Part of a small language model's weights: untied embeddings.
Each number is 500 + 50 x the weight over its row's rms, rounded and kept within 0 to 999. Layers, rows and columns count from 0. Numbers have three digits each. The size before them is the row's rms in percent of the matrix's.

# k: layer 11 attention key, 64x96, rms 0.0922, rows 16-31, columns 0-95
# q: layer 11 attention query, 64x96, rms 0.09, rows 17-31, columns 0-95
# v: layer 11 attention value, 64x96, rms 0.0978, rows 0-16, columns 0-95
# o: layer 11 attention output (transposed), 64x96, rms 0.191, rows 0-15, columns 0-95
k16 091:519453547531452527501527590474480507496515486446477504532489599550540530403472517544522505438452429494571480439455511497466449622489534542471548546507540536468522573405499571390536538376451469479531588479616477500510543462443553436607479543472512461445578562489527481511460533494557455421
q17 096:428562524510520528446557393468517449488513459441591471421502524472637470498471526436595581553512445423461453491520513429517573522485434530503459647521504453506530450449548508481552555489499533569472660535576502478572504522475522482508517502478466464437533477475507529541515458523536547424
k17 091:540570506447455461574434488446510511458428465561458542438474469488488522511532498501399477553456462532573526472597520463477501569497495440552433324563505565543492502505543454471449487551556504428523450517495559497573506486444440451545497400484439466480398535569524537490457392564536496557
q18 094:535456465455536488553464460476462587513430375601529480435557508571487522470551481450485488499571517456477569505528479529491562548522561598488492456505401462522446454616470451499493529539493470384481393550472469527491557437552515571488488476502480562407535570535516409426532453556484525554
k18 101:532549464579589502453478458454505478539513449564500487534409548456432438512526504479529445497470538476485627428501543537418536463605565593483417518461477526519494423515488585452555534560403544583468562434537464539508529462464529502548549532593548513525561559482524405440478532453491492434
q19 100:551379412492497530505374436468506593524537444549494455409459459566508590509534537567417510468486452556434529456578484526482470451509518441435567586478468483465493507520516427515412516521563478490517513589533545499449531496568540468511515414447445510532455478478499472497586472602591495458
k19 112:522503494518511356514432567545588520477401451514434439510512551405409537464552547466507462602496446521557485455493465505411400436566513468510447627543442523478529506459556523474464514504501454555591544583484418545479534468491513515556494469515492514545437520438447498468456543567555512466
q20 104:434548551539489574501552526496464348493555593491487524585493573442530518476522580514546517502533483511607528508510498535536482456591473429392486466529488516415522531411506607508516530538430509646451507462533473459473439493566486490484529442556570487515481521501461503547488435462464601516
k20 107:517494566501639520526464492452433550481485425570454442616510509589497526444459531539563522415553409506518557511464474564604531506572551515559570553424563504481567489468503446540572524625532557505518429554517513515448537530547561522509463522466528498482418522569497510532509515566547475441
q21 110:428559531576517535479523553467514459596489532458478566510440524434539560565452466494518565556533467377515470469491527554490446483561550522461497394409559572440547456430495636434515459526439446535491480509541494554457523428512470468529551490574525528479577447474398527521411489466424491511
k21 112:472429455536536568418376529467451542508497471553434465450487532623465487512543496501544577467465396460481540476494544467535507546558571480631476485461475582507539504575480523514524544571521477501483414442583502472421563448493560473543410491461558529452506500552487546618546576509507511509
q22 111:454521552571498510545517511488520459453487533545501513515466513437488489449574509489577418455597506464568475494410521473559425560400591614550422448479490509555533499598417405522541503481482470593490468514448501523623484448454539557465492486494550553476474539567536562465411531409515487518
k22 119:533438551577519459532493376517462535502522475554566567513416442459585548457533487511437470505564617444495427546500485473515454542419539556474488457550455493560519451457463483542544593405502549428497516553402406459463443503503506493394443541500555532512533477563564536582519527478439490519
q23 110:551524503466615496454388527522526500457529485511425518514570465451388517454489517478564569556515523463458516516522639506472420493510559472516539457507458513462540584489563549570507498609470519577546466497472502559518501441505538477468432576533519539469476564485598569591428431479524468599
k23 126:476502455438416458533445511485567495416534508504472452524531503464446531632460504515501555521465416556402432534491535541549529624452490529420416492565535443608421495463418466469426435511433522540518504519460462422490474561488459501414509516453489456455558412449501525482498410456460499505
q24 106:485549513482493494546528480491448426469496589629478493470518517477510597488513510495480511489479596608491651519529530626593533483522479479521549529441594534589559487542544489451525519526551522471401527460449468486503568505535546502532542557481546456488511408511469468622427441467462540495
k24 114:448588418412466521488542529511543534515551555481560531475558498499497527552505493537475527558532494601445556460502540570513599523628478469454543498528582469506405557507490425435467457545529479464330476490540538520460540561486498487467486417531553467459532420469445496463458450521467549397
q25 124:422474501579511481454481449551487429540518515476471514514481452544495499483505506541600509534522575357542475481437545542481389446537456531501407442448545520540437562440487559528504409578456397629535457448564526491473454508445438496548567444538462511499530501584466488529494600479457510474
k25 121:568518503472476516502488515501506541489475545463456525419452593544527511484414416533482392552590514448516480566471540503450446373540592535553502495516562583542437420524490522520534443524391536430419533420555541560438565522507453523553529541488453428473486568478441482486543566578465463484
q26 132:440484611449551546485389535589420467541504532556507491553515520510487477483490520547552548444484470503411473494535451506550527461549559507511366543424551529456578488589473560497529569523481563447599554436576525439496548543430625473504511471560441457455489452453507510580553501505500487492
k26 118:516544586481582475545464508538454433564484543503518515537536436408586640506496514442587443496416437523488529483485508532535483472549506488395445466447526559533444433537479537462476541391505432494501533364568455465499500543494556448517506526457514461466526437521439552513573461491391442506
q27 123:480560489534536386582556470566516506485453499518478453477499486571460479464522477486431473512447525503505392506393533539424513620517430538458502396567543426425427524553484511634472540518519468483492514488543593513449512468477506541460585470542537493566501448397444436512527479483460432552
k27 104:498526488651584486520519470453568526559463504476495442479568527523497474489427469497534556525432576470513424471456515441402460503501528531520407440550527494486498468473464526585571570526587527491544536510509503526504509486452495653553615497473452509496542463418432571573464392522508477542
q28 138:496463506479519557524443540555503572577570460513580464513508429512487461468552505454450529531403473565484466492432509496519521604448503531428442462560430482503467468504481582479452532399555467538523469508524487484545556499469503422580501440488480498493638539429562507459515618650476440452
k28 110:535568531437444531518458478536561539563466514480544534553532542538515428507488511502575427441439517532472381444492457468512453500548537468449467435510552462503515417568454513466569570578521591489460582513527440468589599520486425548449482495476417524422537566425591505520529583581506448481
q29 141:403441584453412443584447476475437488551472493512567493432543518491593546526466471553468589522481417518538502398516425541590557524511485578477507523456574533456566531471447441513591471484482468457489449597517479431538505482506459482556429447399516500458466452545593488555477515545482549464
k29 144:488512539482435402601458504542495553546487521510508480521571453468524576593495500517509554576514397527603495378473485487497549576537475532506552410571514526514548503429416488487545421588442444527502479391498547395489502522496411465495467513446470536508467446584535539516497535586466479476
q30 126:469388413488454431466550554457446439519544513501460499493541557553523423434589519397459460484449479501433505510468473476437599483453557611558482468499524522654515461619526401529391546444496482459478485539488479464446527441516505520525545489518471478540504575467472484520480448499483564479
k30 119:522507450530524428569479441511527542470517527490563466450470471511486477368466484413494603484535549516478553506436485404504486462518487548492430476554537444624540522525474506503415467467504488511449465637537538427503526559514504558495532468586467486513481544416470364488447536457401430442
q31 127:511419449469543511466530472510500450497540528589518533418572510506477434487393610445560487456527479540523557494445536569485482517516520454462456595569455588580498430525457461450541451457447549488422580434465489479539527500514437508480564570532519512406458431574482604523442404539442509497
k31 119:571489435467607525522499414479447352485469499597480530419518501539366514481513525470494435443544424533541531450436514528546526488501429486428455567570488570539550391500482420482513511547541548500507463439556474506476513463558486544506475555541493580455532432523514424517501481472476610464
v0 069:583557456548505470568435558570457533481509541496525433665383512448548519510520531499508545584534442502462471527515427477440455506519479452502462466516499487493509538452456466428521439474478401532507430418464527474485467550536510450551509504535551441451479544540478595391541572527455414401
o0 090:455517454455520473456538382473564464472569481548447565438537557531437485510500479524461437455471576585506534523432608474478467573517507526519544535467379530460489516469488511535441566533472611478442597615478434561564574473513482558463534587456512547521544482457528416522496431469539524515
v1 076:475536439448374399544628491476473472472462606496481539499520529511535578448498432539459447491547442566540510465410499540546426500537467568587469453483541535419492510454505458511559498637506453494458449593468538405541512555472439557445493476497525493483498460540497442583532453470470488527
o1 097:522582513616594585445388428507545497444505446451468437479503452453415454495467522484559529514438462421455474536542496402492487485506525427433594575486420476514492456542460546478453521407515573506544541464486476497442476444457602465495487532552474507493526586435533523470473545589561476474
v2 071:492460400495571463545578533452451484553576502474548533576438555473500485482549539524442431453446517582367495469539574574503465489533571508423505529458476616532508389465533435495519520552444427454495558512480470554476515562546568492486458453492564491486428427482457495462524482385434523490
o2 093:513525489494378542616454478480532491521463520474417502383476547566507396473458482489484516563510487467590483512463433477418448555412405564526515462514546367515450556542402535506441538488533508552526446479492490457490398438447463453505572510519505516532528558582478505498518562533553524554
v3 074:519469461498475557588467507425547475450530572470506471535424506435504516478408563452562626502503557541416490490478564469563435628392420563506443519521460439467512420476454589504483498407519424505475477503579499482524436517460582509459516539539557435567492446514501471508521544523454439536
o3 096:478492531482544501450532478548507602559491450516493504494523550562481421481441460559476498496515503395508566506590500520437483410582593462481554501537488547534524604439558539447548469626411486497478554518501525589532522536515415544460530534478410503481481616448474572484520427470612504499
v4 076:582561475534528400526536508552513510533561476537595451480564499459525445465571515423498504422529546438485516592534442483511520447549448556613540523391519502537404477461530475517573500533538471491510593510530464537500555533496535528603556545494421503560464470520387476578579520492589528458
o4 096:469402516420525609548506522501531585511455450450445590490454521599446585521504523506503555514531490533507525412566471586568530571501491444424464505537476432481558497486543476520447488450502501437530414516434553521501433566529514582472465500427604610518575528514584487482475519580459487476
v5 073:500507491584494477497537525399507503509516481568526529574509462387534498500501519490466468495560460548433485471502456441454567489477500475529491636560444578560578484493450516529583437466538499505525560553444439422488446439590454538433430531470499403466394555612459526430489448472462525562
o5 094:475559452488543500452436465554495472532533454484424474459500544524414527510561418463456483498450577494594487579456446521529417594521498565489507431457542496455482438479463514469485609536504614493533522471556529512493517602436491481531496540564454560550504454366491491584584625475508472497
v6 069:532523511546483496480435414390542552497516419519437485568469566464547466514459463495574463483481469596538551369555507563592550500388587557520559351467527466482565521562491504503542520497529559437462498496487578556480589436430461469532484509543474474475490429479511540524479489561517479485
o6 084:421420500552486532503523490561406499527526518556516556477490475540460542490524473472442502523499536444527452621499501521455511442556393378526477636526521560512501515514505457549586522505379529524491520518546525471514354406515583541507587543476466498480491521558494443470458560470460577543
v7 068:447426511476492536389536489499513455478511491499539463588576489588451554503528493533473564535513470504510516463546497516589530465596526517574521447444492500503452495573652492535523422508485410429482352542473457455566511538468453488471392495541569524468467532421506518566492467568479443571
o7 089:540505451465531472623480473589436573450506494437493518398503489520487493494527521511532439514426496453444500548438506519389531527389531505443456493522543550501563558517413462505434571430474572549530568452482560519426492482527578434553574493443460510530549452595501437474553572470522565424
v8 073:473527532506416521507568425414444487468487494486448509476456538511551537407504523556465522485510577421488632550419490599435320452507495492559501467525569576513511518552528592542541504493479407550436513379504523524471516519481496555449483488531502478584481511489470519511525510513482589437
o8 087:493476464430546461504468488511539498518558441484586520456478482486418486527503541492540503539512439504469398469565521482516601576493548466449497565502493437548490500468447417436482529454513596549558553583339460497541521499481630452506541583462509621474486569519511590465520551481573483477
v9 071:569468498477482449524535404522440643517506498528483536422436443518535513579474495523494451455490455454493589468596502557623565527494517561490483484495569493508593514458585502520544502491413520478615441511528543426453506501479517525561560497417515539564573494484631532536514542510519555451
o9 103:494468521552529600434568570477539472506489458441516470548537491486413445422494510470456504488489563466505442519453576503446505508522399474556480563512479472520398456568459475511481455451605522430446489470476482655556484555526610465428511523601449522450555516476401474462513476486496429564
v10 076:488507507459419476421516613547494520581505577459500470545499560472505454451429457568517523475515419522482479475549472511532475421502556565488523512459552489592409493635519573463497387555374461520491569494541470427504506583501486528454548453523497520548512488491511439567525400426501571537
o10 088:574560466498580516630462384507509519442509431503517493475499411459469400507494535460464464558489611476512556497522573471505447534498489444475535526524460531458535557409461519526455611428630525495531454564433526533524499500480486567500555497510560479492497507477433553373480546590529528502
v11 074:483579495485481498529488515409424437449415549419488519470427537546537564471494582484408390471404586528496457471520581510496554483469561520495504541478532527530561492498534506468476532402468469465415545408491501422519477541560527501541563537544634417538468410472508487556553463453517499443
o11 086:496493465481493478491491498602632543522617524536542495535539387465472448499443483556467561535587442446495530492487493450461390496471484446543492453541475504519446548479436495517449558615487448586548439514465508480515510450454509434462437518458395581538533588543508572485447460497533492599
v12 072:546530522451494552441518442522503539417511436553471456534500466456517480497460499454484496518501456490497532543559458498609460518543595581533495492455445564628557439587588535442565537485480598452494597409413550439497502516552528484397508530472439521471522524416533474567430444492501563441
o12 088:484477474591547479556487531492490445606555520412506541513529582541432537521488504587521460468521563474522508512449534537427517464465439507532509577569606414459485567416449533630468482503506446556525465531548407516502468525475502506516542462549535521433545545577456484398622555458448495461
v13 076:531523431471578540541490410584488471400560514517518459470547505559477527500432536491474548506518539474496540509409532460530493535468391481523459490433527554421480394493397552495555465600476482520533548398644502544474552468457434517507551397442456499467500495467494473471559561574497511438
o13 105:534468430607448475435594481431589546483416487414503529466506520531488538508527454456520525500542515529476472543556486503495576461479599462515562555527440439524486595521596490519473471444567524401455487568360490470500507477526605497438403559510509451522471471532448468521480442422565512526
v14 074:518477521530566539471494496576432523493448543550503567559553484563476512414608534432421464440492557405510551513546485472505424459527574514593473527450527462498621527544508448495469526492524504442511475599456474549487467450427534494557446462511525464478618476457485501536515584539429546638
o14 091:458451534506476504640512522468517495506502434457529419411527514454465500558452520616547555481478415571523515530494481559468623544470400461505533508461480462471382538464505581538501468514505543590476497426602529493494507553612437532526501541405485550599513486530528535547479459496522483462
v15 071:427550467484571469518550588452545523493535529330574494586429513457513503449535507541551542479491489469546461561516626502544453526465492419475539539477460443555498458436515470513475505588513539424457452465493507597531556495462452476411428588488563473573453554482559586511458518476538498472
o15 097:527533569445487504516471403498415495535420553626474589352565522562451527449490547502545487566464464483386476437483418523507512449532506558505447490448548478456479508565421459500542515468494419539514540551516451470409467500539529488594588455537459547444481457543470431527448509543489525488
v16 086:581510423517485552399407427474455596527547565516488471531481461554419534463404482497436494383506493461350436548536484456483501521455561415608473422494475443568491464541534482541519505505612496539561518503502556496541475505513449570513524538492505511468510561530585456514521501498531444447